config = dict(
    n_layer=11,
    d_model=512,
    n_kv_head=4,
    norm_eps=1e-05,
    final_lr_fraction=0.0,
)
Each number is 128 + 32 x the weight over its row's rms, rounded and kept within 0 to 255. Layers, rows and columns count from 0. Numbers have three digits each. The size before them is the row's rms in percent of the matrix's.

# up: layer 7 MLP up, 2048x512, rms 0.1, rows 246-280, columns 256-383
# down: layer 7 MLP down (transposed), 2048x512, rms 0.024, rows 246-280, columns 256-383
# gate: layer 7 MLP gate, 2048x512, rms 0.0978, rows 247-281, columns 256-383
up246 096:142183125108171136129160147123109169116074074111105163135144100132154116133098170149140058079168133093143118183152170145077114121165139181214079140112162104099123149152187171098107125131086148083133120125143168151055190098123188143091072160139072126208097117060149169176129116136119124144236109116100107111185074097158119111129153114170096089120144124136148160091125150101085130116085
down246 098:127138108139070105137127104135118189131161177111171082157146146146106135118157098111136139156137131116090124042099122141121127108099134100133189093114130102178124139092113141067113137154118102087149172112119136166134118113115151137127129129140154180101099139119131120114117164127164111148030100173077124157090128136084147145101080079125166204083103123139165165109154129139104134120106
gate247 116:136118177153126128092149174083177136193113150133152124128119155132161131170128125181095125166153101113083113134099165148123170145103125204160166155102089137124126142132123113161088080101106124092135177121123128112103140123087142105088113092087147159177145058090155128155098143074138100066108163080157147168101135110147111172103125111164077106101137090129112122096178148094126174114156
up247 125:164163116124108131132175164145098141136093161086152128158086150131162080100122148133133131157118107163096089131121167135106158140103129151091128131123119092116146145029092128110131114101119150092143081125116150122079144139121137102134136110201161109127194113187198130137149136178154171128065138171157080192161166116128132137082130115160132159154144115140174163075142171079142138158107
down247 118:093162151194147099059187109107117141190152116124151162121153108177145178141158122116073161100134131131123110154116051037121128171086112183161165198157103133107176163161186145068092154105082166057116151170147147097150105167154134142198060110159107104147206148092126119147148138116156118108098136160168135110139139133136171149150133143104130170207116107087077144165122162120144112115116
gate248 146:137123149158092125137183132181118144183128115122076076056133114106103071161097085104107084146181019152157171154181184099134068156166049093119156115093103132170089109086182170112159142108137123112137126152107100104138150107136124091120112104122165160116149136207176106237147091155101056143163133109105137113170167114151114073147150142122143133170184166105116112178115133087167104158106
up248 149:140105136111094095094175151153132164090118115151107168146085119135141097115121193165148095149169077061153121127104143105184129113130095138127090129173118127084101157128132160131232150143165091180105118089146120178119109111148156156095164126115180107088090071075083145156090077138165061084155156081097140102177112149132146082081142117167130155155144168099157092145125135103077121095167
down248 132:087096114184093159115133134124121120162178114120151100112070171102117130163121121103128151147122089148205163135120099053154118142153062138182101109112105173155121164139109106168106095188094099104106114133072203087085129079150128097192110127078160112147150189120129101179106130100123163123127118099097115119113106096160171101165044069167096179107119146074152148123134150170122086105092
gate249 026:106127056082110094165127092058154132152166175075150123165126092123149150148138215130142110160060137146141119133149171156176106118185141125138141147140149137119116109132141154097122143138174114127132099175118096068164139131094173085102121148128198164130137135104159142189099121137131056076086136127076113066113099155130097153119084121122162104144188111103179060145161114161139176176128
up249 023:116160119139089181115106177104110105098093060154072093169145090104143137136127100154130135155118132074064083106167107065071130116079166150158096172125070128164159152155141116104116067120101135116158147135166141067107123108140093156135107100132078114154170165116133112115141187181123154192164099145155124154092133068086151161149190075121075127076098148091162134079101073161119133109101
down249 025:145082110093136093187154094131127038104144070177153136125103157111184114219127118115134163095111198126131106161179171019117102128166104105113136124096145101171130175073128161121138131149097102080159174136112153160150137111088156168148109130184137167149143117104154168152115136160131102159120134155086159129092139123118156166116106143153168164178218122078119186126140109155115102117167
gate250 089:150138118159111134131140024172114100168147105094096114134134166208123138158142179158133140092078175061114140105214124185080100146235098090108111137088154125089120135149171100157171129168098170148123137082117075155177148070114134102139103066089099098116131158114154160099147196103118126108088117100150131125134110090067109130119104130111129102125138159113167126157134145107181075105156
up250 095:133090126166149112171068126098126175134129083125157075036198123102107134107120108161089079150119111092147185169113098091084071137142067164131092096106150102111149100076078084118136086140172136160098124156119165119107109126133105107073146180139136098139134086126122170101156094093124117177152160128131086137116112115180174100136167109117078128150109143154151152152094097118189118122105
down250 098:092101135133135118170182132187172138075128130113161093105097168077127139110075160145118144130077191122092162081198146155116132081182153069154161149131148152133119165188077134176141129105130099160150121172177117121147080165129148122211100133135077133122169135129131122126085124073149150038103106161139110112111152085166143131077110151104126112053138178074120148143157143109111164105123
gate251 108:132110105140136168175152128099116078197142168109110101079082094192134142180154126166091137082163091100099142146100151171084142095105110119162088150140116119154125182140096061107184116098138114092101159070090054104129091152168130118155088152111093112109152122078153140132168210094141163129131137137084120185127099121122072158127148141096067101128147127114122080124115179181076071132058
up251 109:080141107093124113114147054139075130134110116119170209078142125173116143079183145135104146119112098159127129147076116061139176156120147155147165149122169127124126143130099110103173180130123121137158110077070117120155073133150094100115141135123125108081141112128130168136119158096134157161121190091081101158154131106130195139157128110091089125131113121102155083109102132174081157124120
down251 108:082074153076157174121099198144149087085148144143159150082189095186107117050145144086174151062088056116146193122071125167170122127155126144161139127147097138140138125115151133135098091133071091116126169128101088106148145109119159151088125096121167167116140204163107112152095154161128104121105176118115179094109107148115069183135141083048144100081119140154164152223139165108159122103104
gate252 040:142105120126092145101118136142147073120188151111135169135136128114089128134082130188141125038123177123166123108154113160109080164182152096142114137086103130143134128165096102089163161115152116239090095115093145162133138073120151135125123120114143101098083126218130079133194096166112154160133088133153097099110081128171127145133144132091096135092149133121088098151116142167155169112104
up252 040:110123147139097140043090188167148155171158093152097128182122103108168124144146119141112114096098104155107165121088115107091150086162082201075089177099124154140104084142136141154066156123094145127125175163150106115156185111146094155132174112201125135120151125113129092127140145108120112067103130121131150174109153118136165148107150204125150074144065109097159130089108125043122164125108
down252 042:108055108140104133098201027067131137084163148087186159105142118102175111187094106123128118116134147131168122158111137113110110137169123148163112076171170114197215100128164136132168117131149143155161146118136108126172115136124151140176130093116157181156093183153136138126094127176115151198136175138145095141201135073099183060091125114075140138144120134090145129145117130120118165167202
gate253 134:160113140162149143134105122114079094149171160138112126037172093118156123094101116082119131127051136148119120132107094117120083118148147164065119132095127173149108112165120159117165097162126165071090101142124077131119102106154127169086108092149148160162116104115176158126153110136157112041170183098109114118119108150153073088105125101125097147055133143077122100177113154148144131200151
up253 132:095131081140102109106100170143149136176147169123097145193129162121162141083081110061173118115098157132160135130174109097138167117166101182160068139120087108123164090107113135061151064103107157106104163161142105093094109084144129155085158078123184146168099159077150108107099115163142195118106095096093067166186158099106165133081131140145129120153100155136088122137051113218122170133173
down253 126:082183072125102146125171123140119175091106117134098109109095102076121153112149160092125134122099049194135097142131109074156118132162182097100103150113108139104167126151192110123138152095126154157098132209132097118179084167169190187169148099154160047182149174151158134058126115118118181091134127097087100140078118139133130107124086083123155124137108108059153120113127120075149139070138
gate254 069:111064068084160166154081079156096111135148108163130143147110144117091142079112133103140159096110114101183104091060165099113177142140135117194121135142147171152091078139161121144137188081131198095119127096113093123106096164139121102090170183119145152152127123126128117099099089141124131081081108119106170150120113124132091112073107138156105155168123144127200057133127124109181170096126
up254 072:159149127155166107100161151155115156091104124128125154082141124139110103180149109098110167141141165054125168106078049176135118114131143093123124185143079104113145153104109075117120095143089043086132134116152144137113140017136111130178124103151130193109101092190100162104099134111113040149162104072109116165132140181099082072136142203150160151144171092100079156123151094146127153153137
down254 077:122156192095082086104146160093061108137127079089067127159184148087175151120140150150170116148115102126132141176129152088200096181083136149096140146166155133150147085161136145183157116079124124134134144122138135103128166115085119137153162113148149183176135126138098136169147086155116205170081178179157166095147115127171124195175078109136123142103140134104104119110086160082107191119143
gate255 029:086100153114103130075097054126134122067098160121104137145065115129044092105118168092108132112149112079175099104053131174073060115102096137075149110181123166159142121149119151132149095114178211110082077103121109093109139143161146118073132163129145136138102135081164140154148067197130130168146095141091111164184124163143177105188112092116122122149109164138077105134100114084158154118164
up255 025:072138117130128055087114127168124124114145066182099200147097130145113152146095181160085125130188107097134095080114116134131139123165122129060158119180100170193137157121133153132128092164112052134136104137137140147148122188174144091105130155149138116126102121100185152162137135111081099162129118115114134150112177208194167162103124132158099118118145161117134091173131101142100088144124
down255 027:122093146068182122130172151142109165142157102123124157112082144102140094106105087094121143174130104175125080131154153147165165131153154117135136133165153096127134148147135155082112130157157086159114149113100123202107121106054094173122149081119108151104125125115103157089157114126108152104141113126114056121097073138227119117086152143115087135133139147127117175125103171119142195141161
gate256 136:117172129079133132121110127137143121164105110089105177163105100125132117117108145118083136107085165080104148152116124124093061133105143118170171071138151098188167095142158137084145143095123155164199136146167088110132116105173133144143067138142046104161115137129152126163105128113101129080097146087146115197148117065145147042109065123143176089102110123135116105111115079125110121091155
up256 144:188116146143091103129087126140152175138175144157169131081132135118103122084168104157177116154146154203140123144103141121150127126158050096178142176124135111115092096136144093082133152183115140127132134136131091140176139184131178124110161155119122156107174121136128093059126173130075074184142173100038168066147148119136097185153145134099102104159126116133123149159131173174149108178109
down256 143:166118117089104094147092163131108170152132138116141090133177132128166143145106092165199125185191128127119178110066126127135135070094136071072124089121147079112115112123198104126110151181109129178127074172120096180154178128123130144113121177112175154162121133119153062055100177143061145138142169149118145075161129097144079151120130111152105182150118130121126138129132166097143163112094
gate257 084:190094080149158130122117151066177131147103128140124133147163131109172125116145197077116149170134122186138156191084124121126103175121103148154142165140138150205044048136143174147056093122153091156170085185167091099080185142145110115148124121170070088121171147105137113201103128148129060174118111132122139119140142156138178089098129105138112083148162124113162129087138157090114118147139
up257 087:131139067128153137137155110117137104165155097097125130079066124109126141134141075117108096152142066113130121116148136126152155122168139131126098148116115101146124134126135135109123144199143111083162172126161141130131123069128181116182149113140080140096105159190156148150145126116099155147119148082110197111144132151135076095160155151068080135148137093091115139118167155146113133133096
down257 086:120128168157190135140089151223126163123152157103156131151155137070158129172139173156156174142135084121092108119064132038133092182111118095100161105170116177136116105142102116196085156096137091119051156163128145158138156124130126108087119144148125052135115078147117095148138137139152135104195106091140169114111135099124101080159121120141168121132193063083161139135105123173138111126152
gate258 104:119107105114108143156152124121140139155173124151104172121142172090070190115128086135110134086165127118145153122126150136098113127124137099213104128078184151175123092152101102070120135145173104134091146143149123129111174105151081131141126117116161132145088137089109129116108140199128138075131075142091138128093128146144130127132143113144048058135113076132180131154167110128155055124130
up258 109:104105085112184103061064211166121133192101133033165132076134126115255157124123140146152132190032046138140127104127061168186173108181114100122130111158156132183119120110148228187072089116099161133148103059129121208143135075143164117077112130155062111145094072099117126183083161130161100208124121124156147145183119117105130158090112119137125124187103120131100177112096097145119128156119
down258 112:157110115118157100138124125131197085100056109071121185174150115095109157127174122140144125133198109106128083084093227129178109140155074100127172127055080101152128096092151112116070138119082108140158098123111083168209142080116087075123130139195137093142148164162127177154146144105132163101134110156122128169103228123107144134148119093151085106127111142158144161094134100113110113125113
gate259 043:134098148135107085146164115104148143133126121110126113128175155147088105139171180131099102143150139113132133139205127094122128174133132117111126123134201084116097148117144136093133120149120124126149125163084083152152084095150092136081123084155199097146120067185144141089143091158110081101045172099000106094167095128091093090125190110128119148167072092146136085138123119166149161096101
up259 043:148141084104090118146081148162124073138172119136143124147151080082074136091111134116143194138124118102073107015122101103116136126144169105095136131098117168181136136139123171129104098130118134090106153102101156144102188192112129115168138137073090145204111178137135134115130155168150099148128133148181131104181151176222185108176085149136148127134119133144128175119105127165132112169160
down259 045:112148108169077078115115167142136177161094090107187097115136120138063178172140127176165190131133159100186176101120163174089098167147111135134123122130160114182121127160239161145116118109104189112074156141164100101063128148088109138134095077182128139096144133091138162125131068104166082122114108160172129089113150125151150159186137067131122153118160171182201116143117146117107160093125
gate260 114:130103106123149125157141086109151214141178160045157098141101095157163191147133047166090132130088132123097124090127102131122121154127157101073136145142114141144127100130104126135095079131146132135141149160134101189175073116109108127120090163161196138175145159169132117139074155158116123080083157197103141071107112188113116070167156125105098135107120178100147179179155147164171108123119
up260 125:109152119124067119107160178076132114087089156128130136113094136144144076092156131166194056099102107121135155150132123142089136104121185078156147086114086114129140106160129122109142106137110152106120135116128165213072169129169135137117105146086150167153085154125175122133151162153147190121170088166153148184178136047145149163139208177116147139140167178150110149161127104177151101120142
down260 124:077108051103103141085159066104087123140128085109135138181091148149179122070185167101110139120133146113183152135169089121171163156132101142121183166122097095180122124159130167151149067121115097177097148100146148115133109137158150153197118104142099209129106161129156077138128142143143170121129145121203184176124131149130193117159202117205121148147172086112079126125104132144152088158147
gate261 026:121094131169158096137125151181082096117145124158128114153089073116111092173153127154140162105106176118197123157180117140157133152148123152097084112102116140128134164137140125113140146189151119157085086127128105119143089165066091129092137147173145136159163058080088185166124136077164138124133118101116137137158060117075109131070115044145191172128121114104134143163103049166139126134197
up261 024:076165093114145156137169081137084099078110081094162115151108125147117088194074087142119113144109175135106176160124111142132132108115120119071124135106133133092109171168081137137157132130176129140124074138103088114103124061127154126107134099130145150113107113108159171142065050158115127181085138121091121069156130083074122109160107135105113128126099173177157113103107108176172173077119
down261 025:163133127122134117117119088159107195108157061113127130084157140134141165087138064182167153125117082053093123157079094158053120080132148081152195199135144118091149115151132166126111145112195091118155121163149223105086163103111115141146089149122124201104115089125180064098093151091066139164167113155112058119160182141109091173154067183103111134152094095096097176134155119099146149105117
gate262 132:197121110202127086142140132150155126159151197156106121154157107144101137101120148155111139131155099157144124090149157107102167177128094132163110142072144151118125125149098145130093212090104154157151154141083122130095151119123207105118110101081160169077142144090161117083117095074199126123124130162150064145141186149126120084084123120101187135119088182151156147106144113138087059126094
up262 128:165096152111132105087098094125187121171165155160096131097127133093092144097065108105165105140129110108109149109097046108090163151102090131155117153111116117050181165135149143143133130137117182126127145142073155125143115129133147096069120142109102123113144116148086170120158148111137101067158108190111086111159182150133053170139128192081202178127099122111142150114127068092123056123202
down262 129:088112160145130087106081148136164139113183116128106078181097150163151160150109163135087151095076139144123122123121113129131140145162165105109125077094107119133114181084096124127105145092153129196199099146097096119105211093101129119164163117105104193172163194111086189125140086140101196142118065128074095101122192152159124164115151141148138108167164155122200102133133125189134113153102
gate263 127:155155110140130114177084146068155172129160162101133119125104120147146070128147103110060085135124117168159127102164193128126086114118142167117129148067115161109195145100130114155198148094179133144099134058152116166144123090121171153145141099160161077131169118145152181124131095065088161107146082162082096126097133183091113099110105116126128073166099119101158166145161124081137100147121
up263 119:107167125109148097171112146085103158129091080089171072132117110146127137122139144202104155181137088157145128173165129170096152107127131154088109103162134153108066168168152163102140175082079095096146157094134148142098209124144093121111135196126105081131142096113109116141128190141110122100100161088112181114163131131154086150161132146152142207120121130137127127132097140178102149169093
down263 127:142124123131121100149102097178175143115107076142119089180111101107077107170043122090086153131114113181112136183095121175159113141160094140150121095161113199153110143152126080097158155148105170073143164114060150086143093094080135099157164143107120129131090131144120110166134138072106087070116132107087124095124154114111153103029139097101097154119126152081095117120148108155129169125106
gate264 036:084155099131175166137144126181123154126152128097048161106159134144137068123174133133156156143103123123102145114104155162154139142147106168135153131110107122148128137145087115151099147138130157132075091129058095187143162084153152155158145133117193120169082145140146129104061088165183065148129131123138138132144127095075107177116087076097135111130131106147102152175119174083092109074157
up264 035:098123159135128034123127135097059185124100163134164102089102110118087150150101044113105069109147150103045120157121137138110085125140094179157190123246122147105127127103131160110140145139117118124126200149129147127100186121162151096162072124125107152138173100118152126132167111140085195138117157092127137155116124086140148111104115160147163183089144120118132079056145075138163073115116
down264 038:063152191075116205217116103115180123176134135166075061140198159084076107178135154135152097102091161124111108118133203120108184104113154141109143125124163175146142089188063208110165104125103078074102137106120166110114142124144125167085171138105092166108123088126102138106150080128122132107154161156154097170105178156147145132183117171170076093170083098115141144142133094112186163132185
gate265 140:105097109111127119079137084089146096102067170105140185189114169127059102155134164112114139128043153121108098102153077129151089054122120132141182170072066092090144095122130114108070075134176091193117131162168170167127164094124106119106133157128124074145106161132112097143146114143141109075140112113075081153082093045150130124187124097147163064153175100122140154138106125160151169109161
up265 136:136075121090137074153080073121094201060133105135044093117110113132172169139169095047102139092119120076157151170137183116142111112136147167165083177117158128162171103170099159116134107088114126138122041120156129166190127160142087124197110165124182081163135063115136106110204100058132177142181093165107077096080212103097123164081116148168157103114139117170134175113103160105103100147112
down265 136:142174112123115053189148126137170132113156125097128134139146165162122102110087095061093113120169100142070107190124153155194141138129155085143125079100149077181118164146168173140154119123107123062147127124056114123083144144111060184142137145118105201090154069169096153114166124068085137113144143121116101097117062138155111130104107120206138173132154101145111130133185155141095137146110
gate266 105:128145143104185113165144092153124116161113122180127132098101087085155159125165133196119164104141112112076185187178158121118101134158118088190044151129139130138112070150108189144156159040151168156210081069142169147082223070105220122060108161159143135090117107136127137098156160184099155095150101126114191155115106094100093115146200120119061141142166202130117140075135129122072172145118
up266 124:139114103107063129095156126137183096142141116108103188124102189169154147121142114065137112085094101129102101134154161143140163079111128169092237061178140154121145095204131139114087122169101166046117147146161078141113180068131078085150089167141153148076103144153173121095080118107205115098144142142115073134152076068087174144078171178073153105149101140099093120143164138115155169059102
down266 122:164165130132154144143105097072056123153170115106122096086130060131094089084101084201075170117170120146114166206146178162105161166135164083094108134080098146128161104218135164132193086118160144175136094118074167138124126081090152171128135142113105154111142112089049104122133124116129141143126114109074061131087156166093148107103139073160129097087192129122068129165160104097098123159113
gate267 096:080105141097118119110146106137164097119183131134124168108216136125084136088184146111201138100054103171134103131141112095075122154206162138112110068178092121125086167199156166152092101100121111177076109188122146101087160148119085194118126142089131121168118106130117111085138119135096179135110136099105147133052116177117140098098130073071070100189165148064124140168158080136117110117132
up267 099:131090164181128121109143195120113111166106123101151077186092107140255110144115168117102121126090110092155112092144162157170090135123061110169143147164169106112097082137134132164143170116113097056148200078146091141142096157168153139176101102148110153161152111085179140157160113165159088134109137117119133131109163129131087132189112120187101202140147087181156114092109142097157139052128
down267 103:108151096084092073106104190135207105138125091193121175116142117135093137102087107181138145132105167134158091186140099109147137116128142102125147106116119141055134122070111161082124172092123115066110101122114131125090093205152121121115109150132189123152101116124114149060155094109140105107160127152080148160114102167129146130094163159079147097100111134128119135129106142154161182077112
gate268 168:179172122155175142117125122121145129140108123109142103140086125103155145150175099098065097110159162144153156128068097145138114174146156157094074138092158099122115112084095125130143128081114086071165145177123084081146075132137100119119124134126179150202192087126119159165130128127141034074120160135110100103115082104157111150129186135099161122123136080132114152108110096091154096126168
up268 160:137150108178151133074126122096115097097103122081155152146141143152151109089136084122091136159133100090155137181125188101108106151162142162169166136166067145107033147072147131096127113083148147122093083155111174140166124153097058084097157072195123068158120088155128097076163099108112117096169135130128146101113150116154125132154155143118174175157134139166141148114092080099104099127099
down268 163:144119104146132173173105132145091130183162081100097140164102188102116189141114083110136165114078088169094091116131073239183128092154092102125087161147147078169108114114118119134102119128062086159111097103137148125138092091130133133112098130126118114150178173152127117186142170123122052116072132138143099121158117197131152131136079124130121136102091127136138070148164145092148126124158
gate269 132:163077104147116092191168068141159095122146142175174103123112171179101092071108095161132124114137123158190178179128127143137097136081129180139150093065120137089115119156067000166100151099151149123124202095129104165134104188158160105119111163151160142099134201132207147154185189153126175084072132145116177168144120110074117135166163114104175137092116144078084131099080148161111083120156
up269 127:131171156135094155153119133148165135154109113150114085099126178142144090111101129126123112131103080178214088154185117110107171140130147113101081123101147125132071127093072129131123156134114090141110098131162126109137117167126155117089078096157173108153152132108096132146152100166196051183118166117146070151113101138160088091107097064078101141136157151126165160156154157111119079108083
down269 127:152040084177134119132121143136119071070136098113105200205073165127097172082131108128109137141188131131158112098137163127130211123130152080148115214153049132071114107193150065131083111108111101139161151086138092140126134178162142123112124130112159127090123060132100134075086087155159122131114099112187163088133123112172130129060184199131148089106148133102160106109130134162128144139118
gate270 019:129080192138122118162142111090090115136138104162130095131136136123141127038160167126088089155141135127132118158138104146109090132125174186133096086130140151103131157127162100151117041140131119119130144080166180099154166110114200173130109064104127123137166129053119152228137104166133113124208107122097125117164090093090097137094142115101123112151136145131127137156108112119159125098158
up270 019:183155101106144145085094143056166124053090104137106114193104173123097103021177117055106157161102123129097130142076082140130140147086168129126177084122050202111158189104115196189192070123097080130109130103145160104078102127107105136120139114131187134174121112127077155151110088108091064147160103172150107154118144119185119147170140089189117094121121185140153101114166163083170192108137
down270 015:165130158086151151065137124058119116053080148074107106129139137186103174185115089067146154109178102156160098069078131149131197182179162140180180091082080108094053157174115139145132109130125114092106107149112172090125077145075113099106113120116110135100095119111197102118098112136080104124100128135155083117146133150126098214128170067126135137130143180164101101174138108068176169148082
gate271 147:116147135119101065143081070115125151126107092093207144116087133110144138091131145106118112155085141140095124159168181095139151145084117077177167076137117179103098111203139174102107140136104093104132090147110143137083123114165161077173100180146106088076168132162102045141089119105088144058130153105112122068114143134128110091125160098070155110174101113152176154107126087131092116168127
up271 149:164124145021178123159121121087183051046068137096090103117166096146124144099119146101089045114120084112145080127087162103154135174124071116108124124171082144071169103121129129113179120127097136149101090105179142087137138163140115096178110130134037111165126112142092052160125092123136075127155127147145092081102118110134090131108094119183091109170154167120154130137140146155094064150094
down271 134:061121132135120117130093090160114073090101088123145119106124117151190139081157062155142135166072173152179134121138135143209094156131131094124149114107147110135169208136135182135073141096143172055134167093120124120091148132116093160148139133135107087147178140138160115142142153112090235129130139165103174094125212110128115092124130098151154081104087122108138135155086088117137094146139
gate272 120:079112065129134178157122086078171092166107119129118162123123133154174085115134098161143143163144115140151125102191133060138131131123189050132109112117144077121146123129122181046080106150110109132166066094114143129173218183115146076125082113111203162132148136171129117114186082098108095137146070110102135089184197167153129104079150090135054152147230086102170134090059124158093101106123
up272 120:107106091155111104137095152100110141139118150073135118078149147181139087111133087131125254080173122133180144192167102131122167108104132091130131115130135107137082148147161172110088169208146108125181089154136142122178133196152112145106193124182193146164139168108128125069122133104150097153096120126137127142142122110106096147072154127138071103128140140110129072130094121094126114112131
down272 120:179155225143167131025205089116121161174127136129120101160113162116118138102148140184130138130083078072122198116126137166059145198084120128116122170112096214093216114052094141177081163067094164148093170104170101178132107093106093109136112100129154060153141090150091133125171161123157122107154141085168158101124138127152163143162124135126108109118130152163079126160102155076141118093113
gate273 072:147155097211087089156157087072147147176152139141166143123098148093166088103094133091090130094170183139160089102072163115105114040119182093173123093157186124129092152077146156099185108101138135136164155163156114135084108134095145161144152136105038174131099164107121134134185143079128111163097118128099092129119165148121128157110102117173135145137073049125107175130128151123115144181163
up273 075:153158118090131125093100141165118153081118145079125098131170183139129185199121117140156119191081107203100164134188134115152202235144101157138170167097115125140197110140141115122083113153089088108096150114107093128119174114144145089075121096171216098109151100122173130102115129169043126162154155143153178154088062140137125107161108157092113097166207181126167086093106133098125113108093
down273 082:141081119111088170106087075126185116125153157125140162099108148184104132143081142154108128170147179161151114179101146106128097021127085142141083139126121182175156079094142071141159156089129175163092098110096140103123108129166118091128087187122177155060098144054155079163106075126101113151154116171145126148115156108123100168104156107036115110093095155058120112099128098128152091138153
gate274 036:173159067132135101093118144111143147149089145134096131179118160116174135101136126129187140134109128148195130130153243077111117169155158122081069140134126114129074156137091082138116066059193174112090057066131157159149137094148122066196114146122147176152112151075117144124169130186128132132118128120141077145132151078187176094148076161106150099184138094183141118148100172115114152088090
up274 037:075125113136131158174161118098156104097129105059124084088129137142084088103193173102086083174122128149093179088149091114078149152113152143173210072156104118136149095084117060140091127140103154129113139171117091141151137160149175176013173070127114160124133190123132139149085126044109145116074109113089110126097133141088097132114166135158089140140118155153164100137097110184114129115112
down274 038:139152141123155096158136119122201132109069198132131162178113166120163175139138138149155110131139163138147140160171128125194143177159143139114060115082128143070150125189130136110144130116113118132127104131173130153129150100113164137137140157108097142164127093142114126137105103090132116136154145099135100127111142138168091139139103150069036098083128132128113111117141142133145136141092
gate275 127:178149149146131147099150149123119166144135140136147120186145150119154104103118114136081118112171083087134141130123191129091145094144116066147151139113070160143111122097131170146181092193091150139067167156146130184101129188111140043113176161107133106139122101089110160067131145127177112110112082119169105177148159143128182110171139157108169144054134098105103180077064122173059148120096
up275 125:079088122160153079140113159134139073136098113121134152135044138166140157177158133128209158155111120170101167155177142177141101108127131140168183111081132150086180156103153158134155133124196161152121120125138144129095101113100096162065154141126113159118075111141118121052110207069138107138159067119144156153103150088185162076156165138134136181073138107116118115126102123132148115148115
down275 122:067094116102128114121140134113105155073110175100090096158138115101181143116149130173107105073108168134098129153180155126141159093143100138192138147116103144151120095122129140116120136133145097114127175134204126125141155152141095132119159180119135124154118105174129084051118056099131116117137093138120104188120138087161154103097178156095134087098142098091092095135048110102125104068167
gate276 103:120155198135108159166124186143154096160145134061122122120153140080129117157106042155156126108138116105147152149087190126152066093138074171161113139112075114128116163100113082152154061145166154103122081108133170157159153070077114088135066060115122075128153116109144081184148081155194124112141114088070150165172144143097136077160089136000132127206083127130157099122141067158120116128183
up276 105:160115160155127157129153169129153081123116116153142107168124134126167116028136122148147173129144145093149116183091157121104121114132108162138134083076163073107096158093150165115166133149114190158112077103157183130185151082102124098137063081096125104105161109112173135205108072160148199126139110091147157134151121150092134079163086158007079182186115112079139137151106048214117150106108
down276 116:091086134102104165150140106078080113118136129059128117178150133142145136110126171143124201115068097098127155114146115099169092086192148181152119150108096122154149110090111154128110114112074107144145094143100151094105144141108152134129119129161059179137146132101167124132115119156135104090175040123103052120101182129133120145121129133157140071155129183079202104184164142091115170112139
gate277 049:179054106108145107161156106120107146085119197132132126086209089085157103163136160098170141099151114091116099187116189118196148125110065091162145102128131139174110081098137131124107069072118065203125120165074141101127111174037124164125115141131109203148108180134131074137115085098086108103131103100101092080157142136164146122120121170103066179125121150081137179090120136099132104111168
up277 049:162149083168141061171077124137133122163055140088175084158144180120129114155128104126140161139140145094133140117175077129138119143115139113105187124170082143183094157076176168160152109180191086088107119176097164168175142129207149152095077134080135133134091110153154093122102074094139169080183112111123134131114145158119111129132131104145081087153133097124101108079141117081098119131129
down277 053:099146145193098121154067126143085121165176085177120108159130101089136104098096153187175118133145112140068105120099134179145049175102162082139100102199118163174137123111117186127154180090078151133101150160116078120133138118168090080052154091150119144116134122139135127115229112097120099186075126100137170139125129122145155141132132176113129147137108115114127107151103099116067139109121
gate278 035:128123159110110129099154147113073153108168103125123110062122091147148049084118139182097133114137148124116159120162146173137112133118145141148094135145159170144100086128082126110107115067083146134097108060160127147171166167193128151199172102158089145157171181131129132130140155137092165142124127119095112127102120092075155116038147130135136124089111157083089167133094127090005136126107
up278 028:089126058174088086140110097192182132175123157089120195096136183140137176143119103134173170130152116139128129129118111074137159106112123113111161129108131120140124161152179115122124169123154128137114152156087150114083135108131181150109087180116146094098149071146107094118149126132133093131164157096172100135139188137116135102179079149124171080144129137129127130100131119124210083110131
down278 032:137097132125084126092122125153134086133116074185100096088136164140110104138096115095139059139118140111122101151180157161046106121127105155128131127118161133155181177141127197130154090136106091173134106138141114117146170169151164121193125175098162198141129121092101141145150167177127222070102125167088126189137133118132137082091122118121106140084076118090113132079127155169097128119093
gate279 132:213063128149073120096119185120147118119092169120117160105114173121119106081149130182105111126154084035073140146104135141134113120113166144108133143077097062190153136155136138115100081072118101129146159108113133188140105116132103169060136135145088166139147124091116089117116136115142147097133141152118097173119145138140086119180184129100131131156100169178114200117101124116087135177124
up279 138:185158133119109073138163142106085123191148143090200134127112118094091144162133155062183135098125149127149174138073060131131137095120121111108129146134107106122110151123180133133100147113089052127169084134112158158126095157126171174119090137121151159127137120119114098103126096154182093113185150119127070057060145129173144147071130099088111171106121154141119134129169125058144123089145
down279 123:103147193142104189185138118172172117089122099183150081143090095179143147194086084133072082113170125130094129093137144116117128097153089130100168119154170150128120142092109151103113170171176095196186133101145070069097101166114119124116132122165150071151134150099155139157098173137084086167061126088134159143133103139107102112093117146108171236096172128107173124150167100108137075146177
gate280 030:131154119127092127107120112139125167157090099126076149120070115107114083128126115084124152169079129126103126087172052104135119119138080114112190163068165091151209132131164068106111194114125137134138142068126129173115128118149158126184140115149093130103102088122146176153124138120111135169204086178155080135156183096102144103136049143076102182144108141087112155080169200127175130125163
up280 028:126103082104117181090107127094194140059113055123186158084153145153144112213156156132156124101156114152146097137115099150089111078120156095122131107100087168134141176149165114100126107103145102091096113179180113104128125118116130159115127128145203151051157223125159079077124176089113148159092171127093156113174097188132151113147129115118086133106112078148162082166116083127118195153129
down280 030:147164103144128094160085142136134196087107093142092156125188103143129113180130151125147118132087150133114160171170151089190081189213145155098163168146168126140148180153105109145138190105104118171163120158119108113119193118095179161178154117147079194127162116174114114105126123157121140131084045126143165187125156159115135143164082131084112167110142181133123135065109162095164156175199
gate281 129:113091092139110124106101149146124118100156186180125172112125141152110120143159145152099068142094108104129130133115145094107191106146108136155143082107204103126136149156126123080071141109062108071141153115076081106158108146119150159106141095141144127094193193124139117115185109168137120181142063158117116117108176082117177141086120096094116134112106098137124090161065156069157154177088